{
  "n_layer": 16,
  "d_model": 192,
  "n_head": 3,
  "n_kv_head": 3,
  "head_dim": 64,
  "d_mlp": 768,
  "vocab_size": 6539,
  "activation": "tanh_gelu",
  "norm": "layernorm",
  "norm_place": "pre",
  "norm_eps": 1e-05,
  "positions": "learned",
  "qk_norm": false,
  "attn_scale": 0.125,
  "bias": "all",
  "tie_embeddings": true,
  "parallel_block": false,
  "init": "normal",
  "init_std_qkv": 0.0223,
  "init_std_o": 0.00394,
  "init_std_up": 0.0223,
  "init_std_down": 0.00394,
  "optimizer": "muon_variant",
  "lr": 0.0155,
  "beta1": 0.9,
  "weight_decay": 0.016,
  "lr_head": 0.00786,
  "grad_clip": 2.0,
  "warmup_steps": 200,
  "schedule": "wsd",
  "decay_fraction": 0.342,
  "decay_shape": "linear",
  "final_lr_fraction": 0.02,
  "batch_tokens": 65536,
  "seq_len": 1024,
  "doc_mask": false,
  "train_tokens": 314700000,
  "steps": 4802,
  "dataset": "wikipedia_en"
}
Each number is 128 + 24 x the weight over its row's rms, rounded and kept within 0 to 255. Layers, rows and columns count from 0. The size above them is the row's rms in percent of the matrix's.

# layer 5 MLP up, 768x192, rms 0.217, rows 437-461, columns 128-191
size [101 104 103  87 113  85 106  94 103  78  98  93 103 119 101 106  91 127 103  95  82 109 102 121 105]
[[141 112 110 162 142 162 119 169 128 104 100 154 162 150 111 165 113 122 133  80 118 124 101  98 108 130 138 137 134 119 162 114  66 147 136 113 105 132 166 150 173 113 121 140 130 175 151 125 106 100 149 144 145  88  90 115  77 159 132  85 127 114 138 152]
 [112 132 106 101 122 136 156 125 113 127 117 117 154  50  80 117 111 143 128 154 111 119 166 129 129 122 125 106 136 114 134 134  95 117 172 156 149 126 120 126 172 132 119 114 140 141 115 167 129 156 148 151  91  93 143 102 124 111 117 160  89  90 127 154]
 [170 100 116 125 147 139 141 113 157 118 127  92 122 112  77 183 107 121 117 144 109  96 124 106 103 150 162 131 122 126 139 123 126 113 133 135 126 123 135  71 132 139 184 179 139 107 106 135 183 142 118 109 120 121 103 144 154 122 123  87 115 124 120 128]
 [111 119 108  98 112 120 162 108 145 116 124  99 142 134 124 174 171 127 125  88 135 127 162 137 105 117 123 144  94 134 135  99 112 145 120  89 143 149 164 143 144 154 158 128 132 165 115  69 127 134 120 172 135 137 108 104 114 170 100 142  93 173 130 174]
 [160 113 126 130 129 123 121 127 146  83  98 125 127  91 145 120  89 131 130 103 177 110  88 148 107 142  92 125 167  97 132 125  83 101 120  90 134 108 157 106 111 163  95 172 121 133 145 139 123 134 178 152 113  88 145 119 160 135 132 131 165 130 175 133]
 [134  73 122 144 128 113 150  94 100 131 196  94 133 135 114 150 139 131  93 189 121 129 150 138  96 124 136  89 144  96 121 145 101 109 127 141 126 122 116 156 139 137 102 173 141 156  93 152 118 142 124 119 139 142 143 152 189 123 128 106 155 105  59 114]
 [153 141 131 145 147 121 110 121 112 125 144 134 121 108 125 157  91 116 140 124 129 103 148 144 105  98 118 151 144 114 132  92  88 179 115 136 100 155  99 142 138 155 122 159  91 140 111 113 108 117  92 140 141 115 134 160 137  94 112 100 103 102 160 153]
 [139 133 103 116 116 139 122 127 108 165 145 155 142 139 135 123 152  98 150 120  86 148  85 123 129 109 139 120 147 102 108 121 146 135 110 140 165 145 101 156 129  92 107 113 117 111 139  93 146 170 161 143 122 158 148 116  76 128 100 102 104  99 159 107]
 [122 141 146  95 100 119 133  61 125 137 134 131 151 111 100 109 156 142 137 146 154 115 101 146 132 137  88 125 113 114 118 138 186 132 124  79  69 104 127 179  94 149 159 106 123 165 133 134 146 133  96 150 165 141 121 137 146 152  94 156 132 152 106 145]
 [158 128 118 160 100  91 112 132 175 100 111 110 112 140 144 144 118 117 139 144 149 117 142 124 122 105 125 131 129 163 154 126 130 100 145  97 131 126 159 118 112 109 131 117 143 132  96 130 161 144 173 111 115  96 116 180 133 125 112 148 143 136 158 125]
 [156 121 140 136 115 127 117 120 167 162 106 129  71 144 160 111 115 105 147 119 132  74 193 106 126 117 156  75 126 102 128 112 200 157  86 160 117 121 131 113 136 117 119 118 131 122 145 128 175 140 160 177 111 109 138 160 141 144 140 117 129 119 110  75]
 [101 103 155  90 176 127 127 120 136 106 145 143 164 126 121 101 110 113 130 160 130 148 135 143 112 139 112 121 137 106 159 124  89 141 147 164 156 130 137 107  50  73 112  92 144 123 101 116 115 131 109 138 121 160 123 137 131 142 122 133 126  77 143 135]
 [139 123 155 152 129 143 165 135 141 109 157 150 124 115 117 130 102 138 127  94 160  94 142 126 129 138 103 160 148 117  96  77 112  95  93  98 177 173 132 131 105 109 126 120 106 102 160 167 138 113 141 148 127 138 115 149 193 157 120 126 110 135 124 134]
 [149  93 125 110 132 170 193 106 106 121  76 136 122 159 121  69 106 144 140 131 106 190 125  91 107 168 125 105 133  75  92 107 144 135 117 137 134 131 133 127  99 136 155 164 124 198 151 115 109 143 104  98 143 138 117 108 152 151 112 134 114 156 157 112]
 [130 166 139 105 110 148 149  94 110 151 115 122 111 146 145 105 116 106  76 136 129 101 146 100 120 108 170 149 123 136 100 126 134 137 168 116 145 125 139  91 108 123 191  80 122 149 104 146 142 121  78 157 131 114  92 138 135  82 124 145 150 128 132 149]
 [100 133 101 139 110 115 123 133 101 112  94 146 108 118 145 124 118  97 162  90 150 132  88 167 138 100 162 101 108 137 111 107 141 129 132 137  90 161 102 133 106 165 153 143 108 167 109  90 108 140 138 108 146  95 148 115 135 103 142 121 209 134 112  95]
 [126 156 148  97  88 125 129 176 126 126 136  79 160 140 177 126  93 129 137  91 162 157 164 157  88 130 135 133  84 156 115 119 135 126 139 171 118 134  78  84 103 126 150 134 143 111 126  74 147 142 130 130 133 132 142 105 160 142 137 177 119 109 107 109]
 [171 169 108  70 110 119 123 115 125 172  97  93 102 153 156 149 103 170 148 128 141 167 150 144 124 140 134 134  87 115 166 151 107 130 109 108 130 135 121 148 126 127 138 160 143 143 100 165 114 102 127 128 137 138 150 146 145  94 125 123 163 107 138  99]
 [116  83 172 154 172 108 135  95 124 185 103 146  99  88 134 108 108  94 165 151 135 149 134 118 131 154 138 134 150 133 162 125 144  98  90 123 123 156  90 143 127 138 114 110 145 121 107  70 134 122  86 138 122 139 106 146 167 146 114 133 102 117 121 141]
 [100 119 126 102 141 183 118 165 127 167 153 138 126 142 109 111 155  87 161 138 125 118 104  94 147 109  93 174 163 158 125 154 121 117 115  74 124 132 141 135 160 139 122 179  89 117 153 157 112 151 144 134 114 108 127 126 124 150 108 127 100 137 134 150]
 [163  90  98 123 133  88 137 156 158 119 140 118 163 113 142 103 127 139 123 145 188 113 153 163 145 132 138  83 144 132 130 132 155  86  85 121 102 114 128 130 169 110 103 110 121 176  89 144  71 103 189 147 148 133  98 149 136 127 101 160 128  96 143 125]
 [141 129 127 148 172 116 114 131 120 121 149 126 152 117 116 130 102 147 156  89 163 136 143 162 163 141 108  82 158 114 145 130  83 149 116  90 103 157  93 112 125 114 104 164 158 104 143 122 137 120 122 124 139 113 141 132 167 127 173  88 159 125  96 166]
 [159 128  96 185  76 136 132 139 143 117 137 166 128 146 143 126  66 165 111 149 154 114 116 168  87 144  75 143 115 129 137 109  84 144 189 102 111 112 142 137 122 152 134 146 103 170 136 117  90 120 151 148  82 138 136 139 133  88 140 150 119 164 146 128]
 [168 117 102 153 104 135 180 113 118  81 148 127 133  97 133 130 154 101 133 141 143 134  68 114 123 125 145 138 100 118  87 147 146 123 115 144 162 138 132 112 110 121 157 115 148  99 120 131 152 146 102 137 129 129 159 109 113 134 145 114 117 115 153 135]
 [128 137 148 109  97  79 169 144 121 143 141 158 117 132 149 152 131 105 112 140 178  85 147 132  83 105 149 114  86 155 137 168 133 123 137 111 146 121 152  98 113 136  90 143 134 146 175 163 104  99 129  96 118 146 136 121  95 136 191  71 130  76 105 119]]
# layer 5 MLP down (transposed), 768x192, rms 0.0527, rows 437-460, columns 128-191
size [108  95 101 102 115  81 111 102 114  73  94  93  99 114  93 102  95 117 106  95  76 116 110 122]
[[134 149  98 126  97 121 141  77 127 109  87 127 109 135  83 107 128  94 153 157 119 148 169 104 139 118 162 145 129  94 103 101 163 133 105 109 119 146  95 119  79 109 170 107 107 133 148  60  94 155 132 158 105 131 120 129 176 118 114 152 124 141 160 130]
 [139 135  94 131 147 136 126 127 110  95 138 136 150 101 178 201 137 171 142 129 135 179 102 103 155 130 100 113 155 103 113 133 106 156  93 138 170 188 131 158  98 126 101 126 127 148 112 122 110 149 128 116  96  96 117 108 104 115 135 153 148 148 164 182]
 [117 136 183 163 115 123 137 119 158 103 139 175 143 144 146 143 114  98 103  89 150 148 141 143 139 139 129 119 117 159 124 109 156 119 138 122 121 137 113 118 109 139 151 132 153 136 133 129 123 140 126 122 128 112 140 121 141 148 178 148 102 138 107 121]
 [ 82 129 138  97 141 152 114 141 124 127 107 142 134 121  89 124 110 157 146  85 106 111 152 137 102 137 126 166 136  93 157 131 123 136 119 107 136 134 112 115 150  98 123 129 108 162 152  92 102 120  96 177 109 151 110 184 105 116 154 104 129 154  82 129]
 [141 159 103 105 146 132 131 164  97 126 137 145 124 147 172 119 112 152 144 131  78  71 116 102 111 142 125 151 173 134 119 131 137  87 127 123 142 117 193 150 106 156  90 110 147 158  99 141 100 115 128 124 131 145 141 152 133 115  78 155 122 135 113 111]
 [ 97 152 120 103 101 122 142 110 135 130  69 146 137  79 149 135  85 115 147 110 105  90 128 115 131 111 142 160 117 150 159 135 136 157 151 123 129 146 123 120 155 120 130 117  83  81 116 117 120 102 121 128 181 147 123 116 112 135 120 151 134 167 126 117]
 [140 120 172 134 161 124 109  97 143  92 129 133 146  84 124 107 128  83 117 110 120 131 169  96 127 125 105 129 162 115  92 134  81 104 136 119 141  76 125 156 117 107 115 104 146 132 145 145 139 176  99 120 120 114 111 109 123 104 104 137 131 124 136 120]
 [127 131 141 132 115 142 163 149 142 164 137 170 124 119 120 110 119 137 144 138  82 129 127  99 128  88 150 120 151 180  74  84 147 153 119 123 106 147 160 125 127 109 163 160 112 144 119 143 143 128 157 124 117 104 204 132 148 175 130  77 160 111 134 114]
 [105 117 166 127 185 145 119 114 118 158 158 184 135 130 125 110 146 159 133 116 122 128 134 108 145 149 131 139 110 138 134 136 125 101 135 106 127 110 156 147 114  83  99 137 123 115 151 127  97 133 101 139 106  96 148 186 161 172 133 100  86 144 174 120]
 [146 102 139 114  92 149 102 185 145 127 143 122 138 177 120 103 116 108 136 126 138 109  72 108 106 144 114  92 119 164 107 125 109 127 125 118 146 127 125  94 167 145 110 149 123 155 133 138 111 128 105 150 176 134 157 130 116 110 147 139  90 145  93  99]
 [127  87 118 102 122 148 125 135 115 107  89 116 153 155  89 118 119 158 154 111  96 102 141 150 154 166 123 157 119 135 106 122 125 118 157 120  98 100 144 123 190 104  92  99 127 140 160 184 136 152 140 149 126 144 104 145 158 123 126 180 125 146 135 117]
 [ 98 127 149 153 156 113 144 128 137 112 151 148 145 139 149 128 145 141 139 134 107 114 186 104 130 113  91 106 118  78 103 106 121 112 176 129 114 149 137 119 152 131 128 122 166 153 143 158 115 108 126 101 150 189 160 144  92 114 136 152 130 154 147 125]
 [157 154 120  83 112 118 151 178  89 131 174 153 100 106 119 150 139 105 118 134 126 140 159 171 146 126 138 135 134 124  97 118 111 134  93 117 120 137 114 154 132  92 136 135 128 122 153 117 109  66  81 117 103  79 155 128 146 113 138 160 107  93 146 149]
 [119 136  96 160 106 135 168 139 134 110 114 125 151 140 109 153 113 155 148 140 127 109 154 142 105 124 154 115 104 108 123 121 106 159 111 136 117 156  77 110  49 100 111 115 138 103 133 125 125 125  99 188 130 134  94  58 137 114 119 134 125 134 121 102]
 [102 134 183 122  92 142 131 151 144 145 116 121 120 126 106 126 147 136 121 106  88 117 123 156 117 114 113 112 109 128 167 157 137 122 160 128 128 121 120 113 122 124 102 171 158 114 129 142 122 125 145 140 104 113 144 176 177 104 175 155 139 130 126 178]
 [103 128 127  92 111 132 111 130 170 150 115 124  82  88 119 158 127 134 153 127 125 114 160 124 145  98 136 125 170 110 153 129 137 106 140 134 119 113  79 137 133  95 153 167  87  99 165  87 172 135 191 146 139 140 113 155  94 133 125 115 148 138 136 150]
 [109 112 119 106 129 152 104 113 120 121 183 120 136 160 147 125 110 175 122 121 139 113 117 134 128 151 141 133 127 173 125  97 166 117 130  98 170 134 137 128 102 153 100 123 115 128 133 155 133 124 103 121  96 169 105 110 124 150 145 132 106 149 100  67]
 [114 128 107 126 120 111  69  94 153 106  68 123 125 109 166 117  97 161 120 159 112 132 164  97 135 128 154 123 133 127 100 127 115 138 119 140 148 144 154 151  94 167 112 100 149 123 134 107 113  97 153 139 128 142  97  87  93 110 104 184 110 130 132 129]
 [110 134 169 130 132 127 111 115 146 104 187 103 126 180  84 145 161 121  83 128 140  97  88 115 151 132 122 124 127 123  94 150 168 103 138 125 135 169 201 163 149 126 124 113  99  95  79 116 146 164 176 114 113  95 179 111 114 134  93 115 123 154 130 135]
 [169 100 128 110 159 135 132 120 163 107 123  95 144 138 104  97 110 138  89 138 122  97  96 105 147 134 129  98 101 141 129 116 115 121 139 101 169 141 130 110 201 105 124 152 154 127 135 112  87 110 112 105 136 141 129 124 132 140 147 151 139 115 133 112]
 [ 95 134 136 154 122 171 132 141 146 153 150 111 104 132 159 136  98 133 161  99  74 134 104 136 136 135 110 160 115 121 135 107 134 125  92 156 151 143 157 147 111 149  99 115 117  87 180  77 160 110 127 154 128 134 157 159 123 126 185 101 126 131 119 131]
 [135 128 112 138 146  85 132 117 102 122 154 160 153 159 142 106 120 120 156 144 161 101  97 115 129 106 111 118 157 137  71 114 105 136 119 107 197 123 138 134 140 148 131 148 145 142 140  90  79 108 104 118 129 110 160  97 136 118 164 119 164 106 137  73]
 [ 89 128 162 145 119 126 157 118 103 121 143  97 169  98 158 130 129  83 141 113 149 150 119 109 127 150 115 118 138 106 117 125 114  80 149 134 112 101  84 136 121  96 128 116 115 115 161  98 167  95  58 118 133 171 110 142 143 132 130  82 162 172 123 114]
 [140 208 137 162 133 123 134 151 102 123 103 136 130 139  96 175 160 127 181 110 162 155 141 124 113 118 138 180 120 122 104  81 137 141 123 157 162  98 137 130 123 113 134  99 110 118 114 118 128 116 123 165 150 164 148 147 103 157 140 116 122  91 124 124]]